config = dict(
    n_head=3,
    n_kv_head=1,
    norm_place='pre',
    qk_norm=False,
    optimizer='adamw',
    beta1=0.95,
    lr_head=0.00874,
    doc_mask=True,
)
Each number is 128 + 24 x the weight over its row's rms, rounded and kept within 0 to 255. Layers, rows and columns count from 0. Numbers have three digits each. The size before them is the row's rms in percent of the matrix's.

# q: layer 9 attention query, 384x256, rms 0.0679, rows 0-89,128-217,256-345, columns 224-255
# k: layer 9 attention key, 128x256, rms 0.0652, rows 0-89, columns 224-255
q0 062:124118166122126128143122088148146132164125111145104100112150138173129144151121129122122147141103
q128 130:141140135145084089153075172155155164192152092136115108143163154125153137084084174129136135117152
q256 085:125119138176137101171104139137090122168143101115117115104137159135156133157083148117169127134122
k0 085:133083164097150139106163112122117107092098170135134147147122073099111110162177120121124161142119
q1 063:091145140130127122116094150100187161133142122127118123129095127126118152130134124092129134122156
q129 085:130168138159101132111134128075138109169146119124118114140126178190138137106116113118162122138150
q257 066:174127131107152133111149109117120061081152147177148112149101097087084094133170132121114101136110
k1 089:122150113170103111137112160123133146176132110135094101123151173126108137079093124127132120106143
q2 067:136137187121114138078165106145122125141127119138147085160112092087148088134084128135142118110096
q130 136:121169127140100082156113142142130126152147134117080138142162161172120159092078150163145129110153
q258 087:156138143140107093155121104111141109156093104127120152131130139128143177105088097139136082108132
k2 084:134128087137109148162097161157145173152174104110112126100121138118135119105115182111127143111095
q3 094:159155140130127167108165152153140132103106147089140186123130099100126121118147113142127112085151
q131 103:144196099142131107110131109119141101130120120146109123133098171152102134106099117170140104120160
q259 081:173214120100144140126137071086170094122140155141135137147152140116100162091152128125117111133140
k3 083:122136127148101132164116162164180129169137104094121139134139145142152126072099124086165172106139
q4 084:082131121140125125116095111117169171130124127143068100139066149130092123147115102112152151127124
q132 091:111154152143101119116095157116133105159143090135114125115147196136141119110072153087150122109091
q260 077:129134157146127124125140133135100103141143139136133103161114115127125121128135090102143115154115
k4 084:174139128166101125156116133065138163132143117152091109113134145137128132108103124154172118144112
q5 095:137131124152110128110136123116183105099145143133140122153100114104092078119140133157185138173119
q133 112:200137109132104120115122129112139099118116145136058102135123166120123133118082147137204131130111
q261 106:131181126114157115097140130079153076146139129147119138149126142125129161078107205150161126113161
k5 073:165108109109167134151105148123174153187157071094120109116120101100097120084146113074131115092115
q6 089:124114164096145111132100115111125151130117106125101114127109122140105111171097070171136117139125
q134 088:112159133144095085152087154156158155177085105108090103117141134121110102099079150138160122125153
q262 090:159135116120124099161126114145118123146117121094103131137133129124085130106107134154157137123130
k6 088:146094113141130107150083132152135140162185123131130126136104138148153154127084130096092113124107
q7 081:087128115097138146148125096129122179156114177083177139078101111129142137125178122092128121133178
q135 108:125102105147131168131141115111113178085143158153185119117145090059166101132150125101119113139124
q263 086:116124144104147143113130140124131144128117121113132115113107095114142088151179102118119112136166
k7 072:134112164143157113121119111150122112123119151123140117091129154134128118195119141128106126185099
q8 099:129115092140123130109129153172151121120161163134141146131175134109147148103114112146149161154156
q136 094:133115124098141124120127124136113116100164120100178127116085117119167090092082125131131183161104
q264 087:138117136131108099181139141085084139144167125179208123114108119118144141109110147113106162133145
k8 099:144135145128094104139154105118040134145129154156132138105141113155097144149127106128144115111146
q9 096:106117149102144103133118112101069147157123099111108111115113165172160131150092111149103127130187
q137 076:133142124136120107143119104153131203178099109106135116130149111123126112111115158146158130158110
q265 084:131128115131144117123154125178083159090106139134117105158175124169119141138128095129157139123123
k9 089:113155145157123110131074181137141115130125120172105153127115164112127140102098149083066146139156
q10 093:113147086152133138114131122143145112109129136155129114150131143090146127091140105124111177129103
q138 096:110202100144150118132123168092145089107183101135113120169130161147167154111105118072098127130153
q266 097:135157120136156162099098126100177096124144099125135116177078142081145081111133124111151137141122
k10 105:137125123164184108136125103146105183158102101122166112113160129100139129119185114138156153117137
q11 101:093182125130113144120113140143159148151129140176128121160092140151144128157112137149164166097128
q139 099:125089118106153168130110125154117129148127130165130126096126130142151109103139109112079161113078
q267 098:153143166157135128137130121156122120117115154166171118150140121140093138140100093106108117124112
k11 099:160134148117103133122140129110122136117141121101110093138118138134064136145099128097105101170151
q12 097:061141090122157129159114118085146090158145128142128082142098175143133139108116174186143107139109
q140 105:171152129128137123120109130127132099149134112107123169151070127114151126138141140147080122130132
q268 102:148169150100168100124115158112125077146154115106132134144109137144142145134091119148157122120115
k12 089:146128151156162119171098129121116143127124110170118093123171083096141117125108109095138158139123
q13 102:126154103110107166133131126126126149129127134177123121096127113098093182134144111067140146102100
q141 087:123122118110115143102146127113116139153131122108174156119123123092083082120135100088145126130117
q269 088:134124110106099094073128114136154133134108135061123076080115089111143098086121101080145160134108
k13 107:144165160096161137158120141119113185101150111127107129135124130124124142146161128156118133114132
q14 108:132168134154088122133157159190144124140102136158118102145130128151124161129112139134134131144140
q142 088:141114135131130124123129097118143149114140140120175146098086099107140112121135136109074144085116
q270 087:074145153140142125115154106136199128092154136165134077149122096103139122173126123101093177141111
k14 079:155121132117181173091153112126117080122069137102091127108120126143127111117141125154150147150135
q15 094:116088122109130160136096114129099136130127143084181132111151086097106095098176157051131117120146
q143 103:142137111114132173147095138157132113102119176141159115152123109115160089127172144116125168129156
q271 097:134145124124098205153078119138129140132154129148143108104138103136119139150175133074098107124155
k15 077:104153159159120129125143130144120143156143146105118151096141173163122143131117093122114101148112
q16 116:077126083156104136159126128097131103128179137156097108181137130104137162114076132137110142123095
q144 095:115080089116138100115144115072133121118150108158111150092138154129142111111137133087110112131103
q272 093:092130136111105163096080157110105100154165127132143115108119116119179120120096135119119136135121
k16 094:112091175126134124136175175140115107156100155076143092147127127132153118184099126110129157142153
q17 107:136166130160107124116143129177153136114147165124144139154173111103125155097124118137166154153111
q145 089:127092156083165175096115110147107112111141149084157116159130089160123117133140112097104132141112
q273 088:128102131133131167124119083135143129112166130138115109133112125137138116135134103133110115185075
k17 069:155153123079139127123136078134104124169121131118122122108145151126137101146130133142157126099135
q18 092:143135089131151079159125127132158144134146113110118130130130132118166123114056105121106131128119
q146 095:117106132148114099151133134101154132148181125124156167117131143170116149135108110132086139147100
q274 100:081117108103144123116183179104148134120154140138146103182116133128132098140111115091104149175115
k18 088:111105142101129098135152119162127120158118159159145111121144118113151120167088173062168133136144
q19 099:147082105102150134133110136125122122141142110123131167112124096130103152094117125090095157065106
q147 077:162148078141120121110082115106155104134133118131154154103129150141139167111142149084137132119097
q275 097:157155108124081109116114145093157123097129118122112160103121098105139135107163149153124124108146
k19 105:133162130110160154101131132092118144083108128153134149079165119113133102147156085143098147159103
q20 110:101152099148101121127155181148142158161154117131116126130134157100156135134099103105115142119120
q148 094:130087135101105176074167121115124103127159114146155145119097135107139087137104127123153177109133
q276 105:131081121149095126147152143138097159119157128128125121130127094097150111137084129141138146136080
k20 106:154105121135120113124119151147151147160125124085102110160124140110129148141070145128122141155126
q21 093:118113110099143113114107140137167128095112117157129123101124122100140157109095149155123106114068
q149 087:134115162124112109131123133113112144136119068152129134146150147162131134129140124161100114127105
q277 082:119104145119101136115132115167118118105112105153144138105123113099155115146114123145098093140069
k21 106:130131106106173125145143097097134127094097177105150101123132120112120108137126120122154137102145
q22 098:155149145110120141083159139135128155172161124100111128155134100119146114134125094138103141147117
q150 105:120147084138121132132135195084107152127138123098136121150122135137165160116133145177146147123116
q278 091:144168123120127120125087188116103150078154135135151139087098153140182133130126131166122144166135
k22 093:155132171138111073125136113197132110136132111166113106123132143092157111174122140119107180112158
q23 085:143131132140093158103141136095098150149150140112129142150133142147119095109129064109102117141178
q151 080:177107161134099108111102164152134116110120152132166164170156101114113148149124163176116108124123
q279 081:153122122108098167115131135120154109138142128090162205126143085129140097110086149119136162130108
k23 129:136122095111071111170120142126170172166150139172110109130131168100160142121093144100093175146132
q24 109:162158124124125131100106097135124134083125123167136137144133116118119152104093161121107078103044
q152 102:129114067161107104150153132100150121143148123197149179122099114123154109118121100097149158166102
q280 093:097117105123133124157099147152170113113102162140151143127124125129140152122151127120111145107097
k24 099:128161119105145137092081115133139138109110118094110096121126109111101127111142108120099109085135
q25 105:126146158125150147111110104136135129116132154134124159121121118130111134128161147116125130140085
q153 095:137132139123091152140157134136129135114143133165108115109128142130140104118160116150141123121187
q281 107:131125093131121190135139157100075127161146117127140112094115111099109138129117138130134144147133
k25 101:138147079077126149088141135120135167163110103111159096117130125117131171143106123173074118103105
q26 091:137131142142100111125076114145098080102091112162145117129154126146127128157134112101147128135098
q154 098:095136125087114159151110087103142133131079116107145100127150151117125103132127130150121125102140
q282 097:165136129192080121156123143109157160138113143123156113101154142134132161150151128136142124102149
k26 100:142133143138144121134155080143113155136138138105161162134093133127162133126152108145103105117164
q27 101:152177121121130122139122142129118130097103151124173098076187093130114114144140116090124147156130
q155 108:120145140125091160116159132169089120116102158094123117170201118088118157138180122171115144136102
q283 098:121164129142119154167131098145115140130121167108161112131137107100140122123151165203110157114094
k27 091:141138113153149137141132085105147106143127113134150111187119112171120127133131108160165110095106
q28 094:122106116144114143112168121158110102058116155137139124171124133102126148127143135156121127121107
q156 102:113112083113122121131154170088122099135109152113177112167114130128101127103135124121137121108131
q284 106:084113153137093148130133151060160120133138137138143163139097130074138092097133118126084153097089
k28 082:145137131120107107149130052151135139119126118075083120124118108142150138135106146149099132150142
q29 119:124132163109099127151132136067158132147141104142084134138104148123117099150127115137098117160125
q157 132:127156124140102123122099141100132129162132117127104124126129140137136147112110127149112134106139
q285 115:142141159133119145152127134103135146131141100181122129130111172143119136120092115155136103115124
k29 062:120131160092132087131098128096159096144127119098098164096147152113107101141076156133134102126131
q30 101:099136130139112130160178148093124160176137117120141128137109141152158122132113113094110107169134
q158 091:115136121150102104111163118111138126129174135147127146140115126120105157111142143202128115146129
q286 103:147162169070089134147124168101097134118133118117153122158160145138124137106135130150088130137148
k30 081:141120135124148095152148155150175105176108143109125152168172125126161111138129125106156155133145
q31 098:124126092145106082150143181069134142125174084133118112097116118179101111136164103126182100136137
q159 102:154146105165128146157123126131140167086118116134120140132135130128181134124124127114152153082171
q287 103:145137115134145124198110156128137104123162096137147087132127160154141128134176114135148123151174
k31 102:143091120130130142115133152108113143116101132141123175158110141115116125121101153122164107117097
q32 095:115122142143126161118155090141103122106143134124121146138139140142122131137142085142106102166135
q160 101:097149111122172126105141115169084110117109158118111113165126089120175094133144142164157128125076
q288 101:071140136131183163114083135156121106124137135156155129122103115129124108125153146137099111145136
k32 095:110146138104129129089120143145130114160138103122122128117155102120146152143125127090122129159179
q33 067:107110083118138089118138172126124124114107113143124139079103108168120188096136121126142112096134
q161 085:145142132112090115141082153114168138172152116145111141168129184109125148091117133144124145097143
q289 069:124120129150115096142098160146139143150125090144112095155166162166113164120121148139130073106118
k33 206:129115153111165164082145115107096105074079179116163138121121100129120101178169102127121120136103
q34 099:115120143080153177075117091128103088115126161075155122134163136112119127162150113164133099130052
q162 104:129107157091162141102125125096096109095116131105139120136082092118133115162177138123141092126116
q290 101:130099125084122162092100120126117111122111143129119156135119118117149120117184158112102105121126
k34 104:123140133167104126148091154156161146154156129129097125117146149112149148110088156101131145121134
q35 105:104161179194138111131118118140145146101121143154119107157144138103187123152158156117123112114135
q163 106:122095135140099130143143136120151132129091118129122148151130128147121127126086107126177106120144
q291 100:145144097137113136129074147152107106133129136135086147128174119152144168118121200104147162142141
k35 107:125144113149109169116144161174099151118138159100130121128146099139137149096161115095072136125120
q36 101:101139143121115177142136110093160116125143139149126119122090102153159116108123148154141144110136
q164 099:126132145126107127098149068156093143125140140097149136078151136119116133156106136154148145159154
q292 105:101120144163129122111130103081116121135156120140149173066126093129108149141113138154140138129126
k36 103:157140098093144170113122199091104129172146124137156091165138143126132110085126071139143140084112
q37 102:136102119148109149141160145111094134134142156154155079140095139096111108152110115144098158151103
q165 106:163132092119122148111142102113131098119107191160117153092109101143119130129145153101136171154148
q293 089:102131130126105152093109131106128138120096137129151112100141121174091165139119093162118162148126
k37 094:105184131166129116134102142123120118140136097139115111126166166131142149118163101155142163132136
q38 107:112150138133135128173081175163115147152143133084134125088147141144095133105158071106135107073176
q166 097:140145110085166185125110142148139166112089172138153087119116128112110105155136190163127130138134
q294 105:155136139141143125142127171159160112108119143090121115119134111159105117117143126125124100152124
k38 105:149107158128133119125078119137125118097162137165083171127121145121137147117152129108106105126127
q39 104:084122129158132156113132125148131125144125085161172119153104127120119120083158169135136142085113
q167 110:124118139138139143113109116164157128084078153157123142160083143132138137128147146136088122084110
q295 113:136159091106140124170132161164153136142129124151160140123137171182131130114148108159084124114140
k39 117:119140113149122188107109140108140119134097111110116140137154137107142151137133145141071094121109
q40 105:107137089152144175139150161143148131147136086116179119120151105164105138148090144140103174178127
q168 110:173122120149109121116120127111113124151160128099120092083129095114136088094097118162135170116163
q296 112:172124086152146140108148130135118147148177117145108123090135133140130116083103116161126154149133
k40 111:150113089113102137113141140146137107117126101145140138164114097134133153165096132135148092139077
q41 110:175117137149113148136144159116107174122140121188132124126122136106121124104168122126112151107124
q169 115:126062161111132142131168144148114131089120100156144134113152098126176149150150099140124146144151
q297 116:122112135160109152123167136162090142103129120167153136095098121131143108116117094116119119122145
k41 102:103155087096111113171126118126198128180157135102126164146111192124125121126072141165144118109132
q42 096:123127130081131110148136147146114120139116144123122121125114158176098123139150133105137097114097
q170 108:150133144136143131152144160116102094121116150127133164130139129153142120128114122121129125107141
q298 106:101107126141114110153149130106155129140118163126168133108117139171097175135100158121110148115133
k42 105:150141142156130131139109085106127122122149123110123092108154144118086148135161118132115114112116
q43 103:095121121097157156152100138108142118150171136134106097087125146148101117153131134143159152119130
q171 108:096142154108148169124139086127121123135114134116104086134127122121120109176122124138105192151174
q299 112:127121116128107130095169141174141138132137148100116082098109113131159144104099154178094143150123
k43 110:139148144126171081133149131128127134112114135142136139132121121106117142118133162139102116154067
q44 119:125137124141127156093169103112135134084155153147152116149139133101148124098159096160115184154103
q172 100:143098176128116177100132133139115117100157115151176142118168115146166129090152119139117116119089
q300 104:111091105149087124101186144117109166140162140209131107131149100099119119102112141108123181122109
k44 114:127129096124082093099139120097188137166132116121102130090074128148135142138088147159169125123120
q45 097:126128124131118123131135175146147137125136105111144136080069125073140152140150124157118115118140
q173 109:141179104171122113119147175148181115188118117164136134124135155149138154121095141126147139138130
q301 103:152166102142095100158109142128181127144128122147143106136128152172141113140097117130135142157152
k45 103:097114141131097147124115084142128166075113124087162091141119081102148085143127105120101145148110
q46 090:144141133169106142158075128141115121105141124160166103106174139095114147116136111130076113107113
q174 107:103118096109142127120138097149136116099110140156178141113135128127126111146134104105090093155148
q302 096:100117133088107124141121173104097113133082143090137195137134161084120090120130110098127131129149
k46 099:091139122154088158105115085115164142140102134134112101101123130118133131097124130128132147141099
q47 101:102158129122143152134160122140092146163127110115156130117108096122146133157105118118127093173074
q175 101:134121118156081155104140080150139127114129165117089133106154087158150139134125117116135093198140
q303 103:135119168144100139073170093094102171119121117112135119136121112117098138145108114148107136088157
k47 107:115129129126134083136118159130130138170157124111142082111147150094127140097138109156123162140102
q48 051:156138191124111123118154153101186129122132095141136117139140127127142094118101096124123129138119
q176 260:118171127149101091152086147122144142170154098126096106131144190150129149084085139130153120111150
q304 069:157162143121107129104149148162105102125078115121109130126133168092124127096101106142154087125142
k48 143:133153128164086108151098155144147159174172085134121123103139166140133135085102145119135146125149
q49 058:096100151113141096147103106087109152115140148105135137138137157120133166136164126108122124174155
q177 169:123071131120158169095150100127097130099117165142153146107117084096129095175182110110096139151097
q305 097:127081129106158129121142125147135139073125134138140139116141098113132117169165115103092152144129
k49 084:114137153139138123099135120086116130105091148122116109135127146161145117146136131161159098131115
q50 072:161142075120149173086157162134146105102147133098164151099103112108119119116153139106156126075123
q178 094:087148146129109121100157125093146083107106132101151130134116143163115152140111150127168095113110
q306 075:175115154110131174100163122136132095067118182128169151127098114136090123142130138119122128142126
k50 081:119146116124092120120102140176111144196149119148088133093146168116144159101104147160170121110136
q51 080:095130127152129147139098118187083113079141127111137128110152135125129130109176198116146131133167
q179 131:115112138098136159095178104138098089088115165147156127126104085127121117162149139110085147155106
q307 083:081147098108105128096146140162100109102149159136167143106114119131108084114122121111062123103140
k51 084:166131144116145139105140084125105122121115129112113146106095123144088119141143104159148113139140
q52 089:115130126116120139138159119122136174109145148132150100132162110105135163104168121109072125097162
q180 104:101077100107134172121122120123120153109139116134145148137127097080134122153167093107069140154120
q308 100:100125133123134192106145160121153137128125143116139133135115078077152105173150114095101141156163
k52 090:096134150140134124140174112126133114126097161137119089080161158157172119136148156142166121141103
q53 106:158148110151102137129108151153111167113147154151141107110131158100125152100150129106118186101147
q181 074:125095086133138141118099099142108132141156135129163120107106093127136098124135127106088148161126
q309 081:160129130127138168097146176141109129129143151150147113134098096107138089167173127087109120179193
k53 116:160148172151122117175142138113102112150098119127150082130131131137149136148109138135171144166122
q54 099:164113146132137162091167118138165113121126125147134182155135078076124108081137112128127136096087
q182 092:139193108134120156113141136121140082149137156139097131159128147112120145129110144157120108126137
q310 080:109156161125147130093116104113147092142100092146131140146131123097120158129167138155142115111130
k54 079:121110135136123101162145135153126149134125113097107163118143120166161172097102092111131177139179
q55 089:099114147128123106128158136096100077121118110105154126097158105151138131139104137162147099133139
q183 068:128106143169098101177158143144092109111166147129118080156142126141134129134128142193117088140164
q311 089:126147141110134094120135117077124144150125084092092126115155121156123164102109127171150121099157
k55 097:116096103102109156147112141120179148100093113132136170107109105135078120093133134112110129107123
q56 107:110171116146134107168083113153101134129109155125158088119133175141142144130153156107122145136155
q184 098:153092155135108114104113097170124183146100113127148127078133105140120117138141145094137113153139
q312 098:155093109109144120126137104160132157164096127131144131109146129118123108146136159110136151124174
k56 090:124099125128109162135110116120125116131122146131105095161103139115159120148068126148137129150178
q57 108:133126182123142132097182117087142095123097099116150132106127091119088097146108113144157112117107
q185 093:127186131142123132146141110129127103134126113106039120137143158156113136150099157165148087085135
q313 081:135117109150137055134138125107159128129127122122125126156147140143115202127116142170147124076107
k57 079:105080098134151121140112173146185158152139128171156170120136120078121132112133132106145097108125
q58 100:162146114142133165130156116202152119114119142144177148158162148114141156092128121108127149118120
q186 090:136116136097115129081143127095093150104123130134158120159098116121152109140140105099103125163117
q314 087:144114112150105135090152153133147158115120140107166145093106100099138103157145137093113147147116
k58 082:148108114092157148106176114113163106093099182097147139108113113132118141179171141123163138145099
q59 099:052151173149169119100123124132066118131103129140075099106127123157128143147111087162096093135126
q187 098:089159165110155086131153126126070156115130121168094143067160103176144095147129096132138068154121
q315 105:096061140130168097121143088105113143095110136128121141119101105117127125123128114124089084106118
k59 102:095131087134134160134104143153149126163123138137140111106132130141120140139145143161143158112165
q60 110:183129078156146136136160116178128128132157110175125098146125161124142131111099120138120183150087
q188 091:126136133119138143083132099129131114165117133112130124146134132142090123131105134064133131138135
q316 092:108129106178103195129185160157129143154159129152125110095094128135138119144145104081136157115135
k60 106:130144163144131134119135105197065084119114137117162116096156122143145136129115154149143156143123
q61 119:079163116141114076162115141132140131140131155164136105112126141106146149109115150104206163124155
q189 096:102108154134112132132134120134116116140165132130164067092151092174155115111158101098138094141142
q317 105:144115118132126080117125123142118132149151120127152120130163110088147092113074112131150108170156
k61 092:123116128120098137118122108145132157113147120125123122105101139150122132110130094118167118138190
q62 098:119101142115121149145105106111108097093071183055124169091128114123125108128123142107103122102196
q190 088:167110108149138147131114166181116159128097174098080110151128102102099123146117138137110115138157
q318 090:110126140133162162110087131121125143134097128081098115147116118147121139114139134137102106141189
k62 101:127111129105092124147097131144194099123192119153142134135136128096137081113110148127098123148102
q63 093:121114149121103112141122125084072138120135125104128110141105134150095102120136095154122112145172
q191 072:107167154122081132115108153144144133138122137122115125125144124137094156123129147109149113085145
q319 075:132166128128126095151110120137071132104109103163107153122107135120103140105126116154148106138170
k63 087:111145097140101087115137131111124160161151112119140159170110159122125093080123135127111116129124
q64 096:194178151135170128140124140141099118161087122101183157113141117148139124127101113115112116133149
q192 094:112125129103130147153081146130203111110101138173126120156136127144132142128154119111184104130162
q320 093:136157109112063127115106103144156139128123139141126144129179151139117133162117095049099139108165
k64 100:142152139136133127128152136156142115128098154126112143137117189138142112129088127096104113162073
q65 081:093146156117148092130110158085118133118147160088129141105063126131168086156121132144075103157199
q193 080:123141131106142101100116122155137131144112117088097171104143138145099144112102148149093097095137
q321 084:118095118105140109107137125100143140122125155127125109139161117126102102152083119091135127111169
k65 102:144111110129110102145151143136172133145122106140100115165090169115141123117080163117138127129088
q66 098:185106102141140157107130136177137139151128120117130134143187114122145167104144120109125160123124
q194 081:150101057101126142093131115114141109099137140141156120094094088128126158123128178095106145160129
q322 083:145107102126142147137145126155101109107141129119159096112100097154138108134111099075148103136144
k66 084:121111172133146138121143134127104114127142171144123132133151165122094123178173135136115114129123
q67 099:163132137124123151127124086174152133098096102149124155142120136089114093131170136132102139158098
q195 098:150160137110132128101101135109119142096119096160102118157130119099183093154154099106113102108137
q323 102:090138113094166141127127127152154133100138140144152098127148140131127105111138150102124117127119
k67 084:115134124100151139148169068122168147129107153111162137135102129135105171113129142070121102150078
q68 095:101143094089130132104107148099141101156152122102075112114105157188121106138085105142120113152155
q196 100:136151107124122159127105111065170125124097145118092155147125152161107101117142154136111136141113
q324 104:105125141086140149108158145069142067145117157108127140145119149155143134137122115137118086156138
k68 094:156084160120152156113133139175114110157124120159133117111143163135140116130101146125147155121123
q69 089:143088106133157152121172170130108119087126146094144137093154088116107133093145147110104142124129
q197 096:120120138138177138108093115159119091112129142137094133132114104123150122165172098106145126115135
q325 099:142161111126116141130087120126166111115135135149111102139153122121130159116116127148149152135120
k69 072:142155097100118130141105112119057160145121151122170130122135111117121106118126103131126126151115
q70 100:122132095138100089124174155124122151107100104137147114123081151098127128111082186137102143107193
q198 097:166150151140153111072086142135139156159121148145168107137147133113127114134155140114149130127118
q326 105:134136108136150132131114164133111139145129084183110141167091080126119119148143150125128159097139
k70 109:106139115124104123146125151113157133137127122095189173066087120114137162141094120165102133149145
q71 102:100132156127104094153119160112134163161152119096102118098089164160155126156101110107149122139164
q199 101:110157115147101163121122113147140114157145118116099145161118158129104136124080115149134136137139
q327 102:139140116155167103130126125094119118141134127145102113117140174129164131136116128156119138115155
k71 068:135098150123109123133128140144167142144129095166142148100123113148150130088124099125140127144157
q72 101:157125138130151162165151112179147144126151138179100167205149107089165119155093117155091130114063
q200 109:125099100130137113138182109132150139140141140137135149128108135130131125133135168130147143139109
q328 104:136102120154094133109150150176143128093135131137150150160140098073143126149159105132135116116105
k72 106:132129112095092094125100182132145124129139129123108131115150124111114124149086160135100141103150
q73 110:123138148173140156111101137145132173128121158113153118139170136113155100099111118107145181158147
q201 109:148134154133113179183132156167151105091119153142175147156175144141106145117151168160104126108150
q329 095:121131104154132119106132147124075148202118116144184135093126098119117141130094145153115159132124
k73 104:142119123141116118094162117145113112150109149123124146108102122134159123129154148170172105108094
q74 108:172124151099133126155121141140120155114113164106121142149139088110113134159144096074119110119131
q202 101:131116092079133123120107101135126136108130121111108112120095121148118109119112084176155134137098
q330 103:204124148109104134171091132133103104143149123094072122112130136134112123144159150102187099142193
k74 104:105165098132128128145123141134098113097136154100103175125151118135149143119120067145097125108152
q75 091:149146107080133099136123142099110168146132099094140180101119100145156118109103147084135148154169
q203 101:155107140103107167151154183113106133158097124146122124150105105079130131146156119144134121104123
q331 097:158139141123106165152135092168135139147084113087122110130152061094140135134157146143137104111134
k75 100:126117131164131084139173090117167112114143100139091148152087149129153140130084138152145144118130
q76 098:141123097141106140167149132117149133126172133131153125181094141090114109109154112117138133166171
q204 096:168098135116125148087144121081121106125093144131114105100109112143144074135123149164159142145114
q332 093:131129151169110153141139151103139116158165145160148137140155113107129126112110159141147139139108
k76 106:124105122138122100094132130144152141160162130133130131093112099147133170107095131153119114132135
q77 068:122148099085125121090127127112155126117109128109152138157116135088125151133094152143141127120132
q205 063:146135156111094108128133127102077125126165107134116114154095139095176105096110138141134184116127
q333 062:146132139159082134150166126157130146159168115104154151142110137045159112100131200111126198142127
k77 159:137096131108183137110140100115107128088095178095148123109147070146105119172166124125128084110125
q78 083:116153122121156131129150116154125134153117113135111107142070137111132152131099141143107132162153
q206 090:151142132100136104142143109148112153141120131129119112118124166120153102131122151109120132150077
q334 099:134171162135167147143149136118139122183132141192127122137166136110123098131134165101123118168091
k78 113:087125140136158162104109143098103118127128104120153117101133138090097108122134128137131147148133
q79 104:153131157144117106114120159108143165145160129123130139145110139095116174167142149123086148144118
q207 103:118113134080141120139113135129110147094119108134152104100147163120134155098101136154083092126134
q335 101:125138087123116124139150147114089175126169132118150144106116139108093118104124099134124133145158
k79 106:135125112129121116094136135111133112129103127105149152108103146128122097132128178145126097141129
q80 104:119127117146139179100137118140138114133129120102064152164119172090120097128128149135138125114100
q208 096:125111116106131130092134131152109185118146110153086105100096151101146137123128121155114139152134
q336 101:111161134116125126124109123068128136126163113111154145103090123108112087120109130149149128112140
k80 105:140131147127164127124138140097186163170140106083076135143186106085159136139120147128152159120138
q81 127:148114126138165143122159117164117114071140155152158123144165106087136127146144128151100144093082
q209 214:136094135125168164100135096143097115090111164130155136113128089106139113166182132114109140139101
q337 172:127080135130164152111143125134116101094132158119170122137095080120150115163173128121111129152105
k81 056:144151121132082128177092128115103174129116083114148137082160119153124148126096128116133085122131
q82 102:076109125129104094159134156116118125123156141146131099184085150138147138131086158109158148091124
q210 094:127145104125063124118090137122127119182114124138128155166081155115165140112109131143082150110143
q338 102:165105125117088161131103184150112132125146164173130106120116100092146137142113130109071147159147
k82 090:208107110148133114159135157161131149152115113112132122160120175178109111125085111124144146108150
q83 105:160120112137124133132152083126136156152142178107120137133104086112165108142157112116145215137145
q211 103:176131114125089130073137126127117114092137140122104136129114161146108134146171126133103139155159
q339 103:123108137112161189114110118116087102163142137113122106124104126163124128156150123129149144152156
k83 104:103105130151099142157150159121157128159135111113069146117147178132117124109080087139155115114123
q84 086:128137102144117105153124131105109144144118143150154133138166151124122179132122115100122136116165
q212 108:117203144131108143134116138125121139134151114103114135087155142124165151090095164173086147111134
q340 107:150154125149109132142142120137138111137134109116120163073130120127132172139087121129090127124151
k84 096:157129113116152144140156112138081121109100170134142105159147124113103109168154108158121107140091
q85 092:103112141155130115159120173094090150120148139102159151113117098125095157116130128132169083125123
q213 099:135152105175087101103088124089083143126147143137133133110087133123155144149107144133110131130101
q341 096:165123079150100155127101160131149157112142106110132130105130085123086169134090102124144116150160
k85 094:174146112098120143159106125122148136112136112128127122136090137175115134123139151125109146145134
q86 106:117147057097136081138087097133098135128162099083124108068137103137120102114119113122174140100163
q214 101:135131117120153153097104157119123142153121092147112097123159098102179180133129104079119132097100
q342 097:066172120115178160101113165178135109146140142126122164091113113132173131142155144141136115109107
k86 103:130113099132143138135139096131052178099121145166115153149122112144114118120147159100141112120152
q87 104:078087128107130140128120133101132122136133143112127115087119129145141142133111153134163160128118
q215 101:133153106145101106104189103173145123148153112111134118086148127107119170132099149119101162121166
q343 101:117073097163113098112146150165173141166128112088121146128142121125119187156098129115122171140137
k87 101:177059112104129172104116099125069155086114150147139161138137132117146118144147120118133160122089
q88 103:111155147152109151145119101167140127134133146128138117073132116104138100102155162126153109088117
q216 103:152156143130141117145114122147138117111077132120090131062084107164115070146141169135143128147087
q344 102:118142175125146119152151114175198133123117121148094131086103165121104078130135146089147145135115
k88 103:132111128159157149123068112147128118127123131110131145118131084127167135101125164127118086125157
q89 100:081123127139130100141129122167114140135148094121176101112147124178156119159120145122169082133127
q217 098:119127148121156149105113131120122139125128154140117135083120079102103115137142113118132159132132
q345 094:094135169132143160152139101127151134086126109120156144098098113158132138142169103160129155129129
k89 106:144158130195097160155114154141124123144153094144112139129122151142141130101086160144121072104107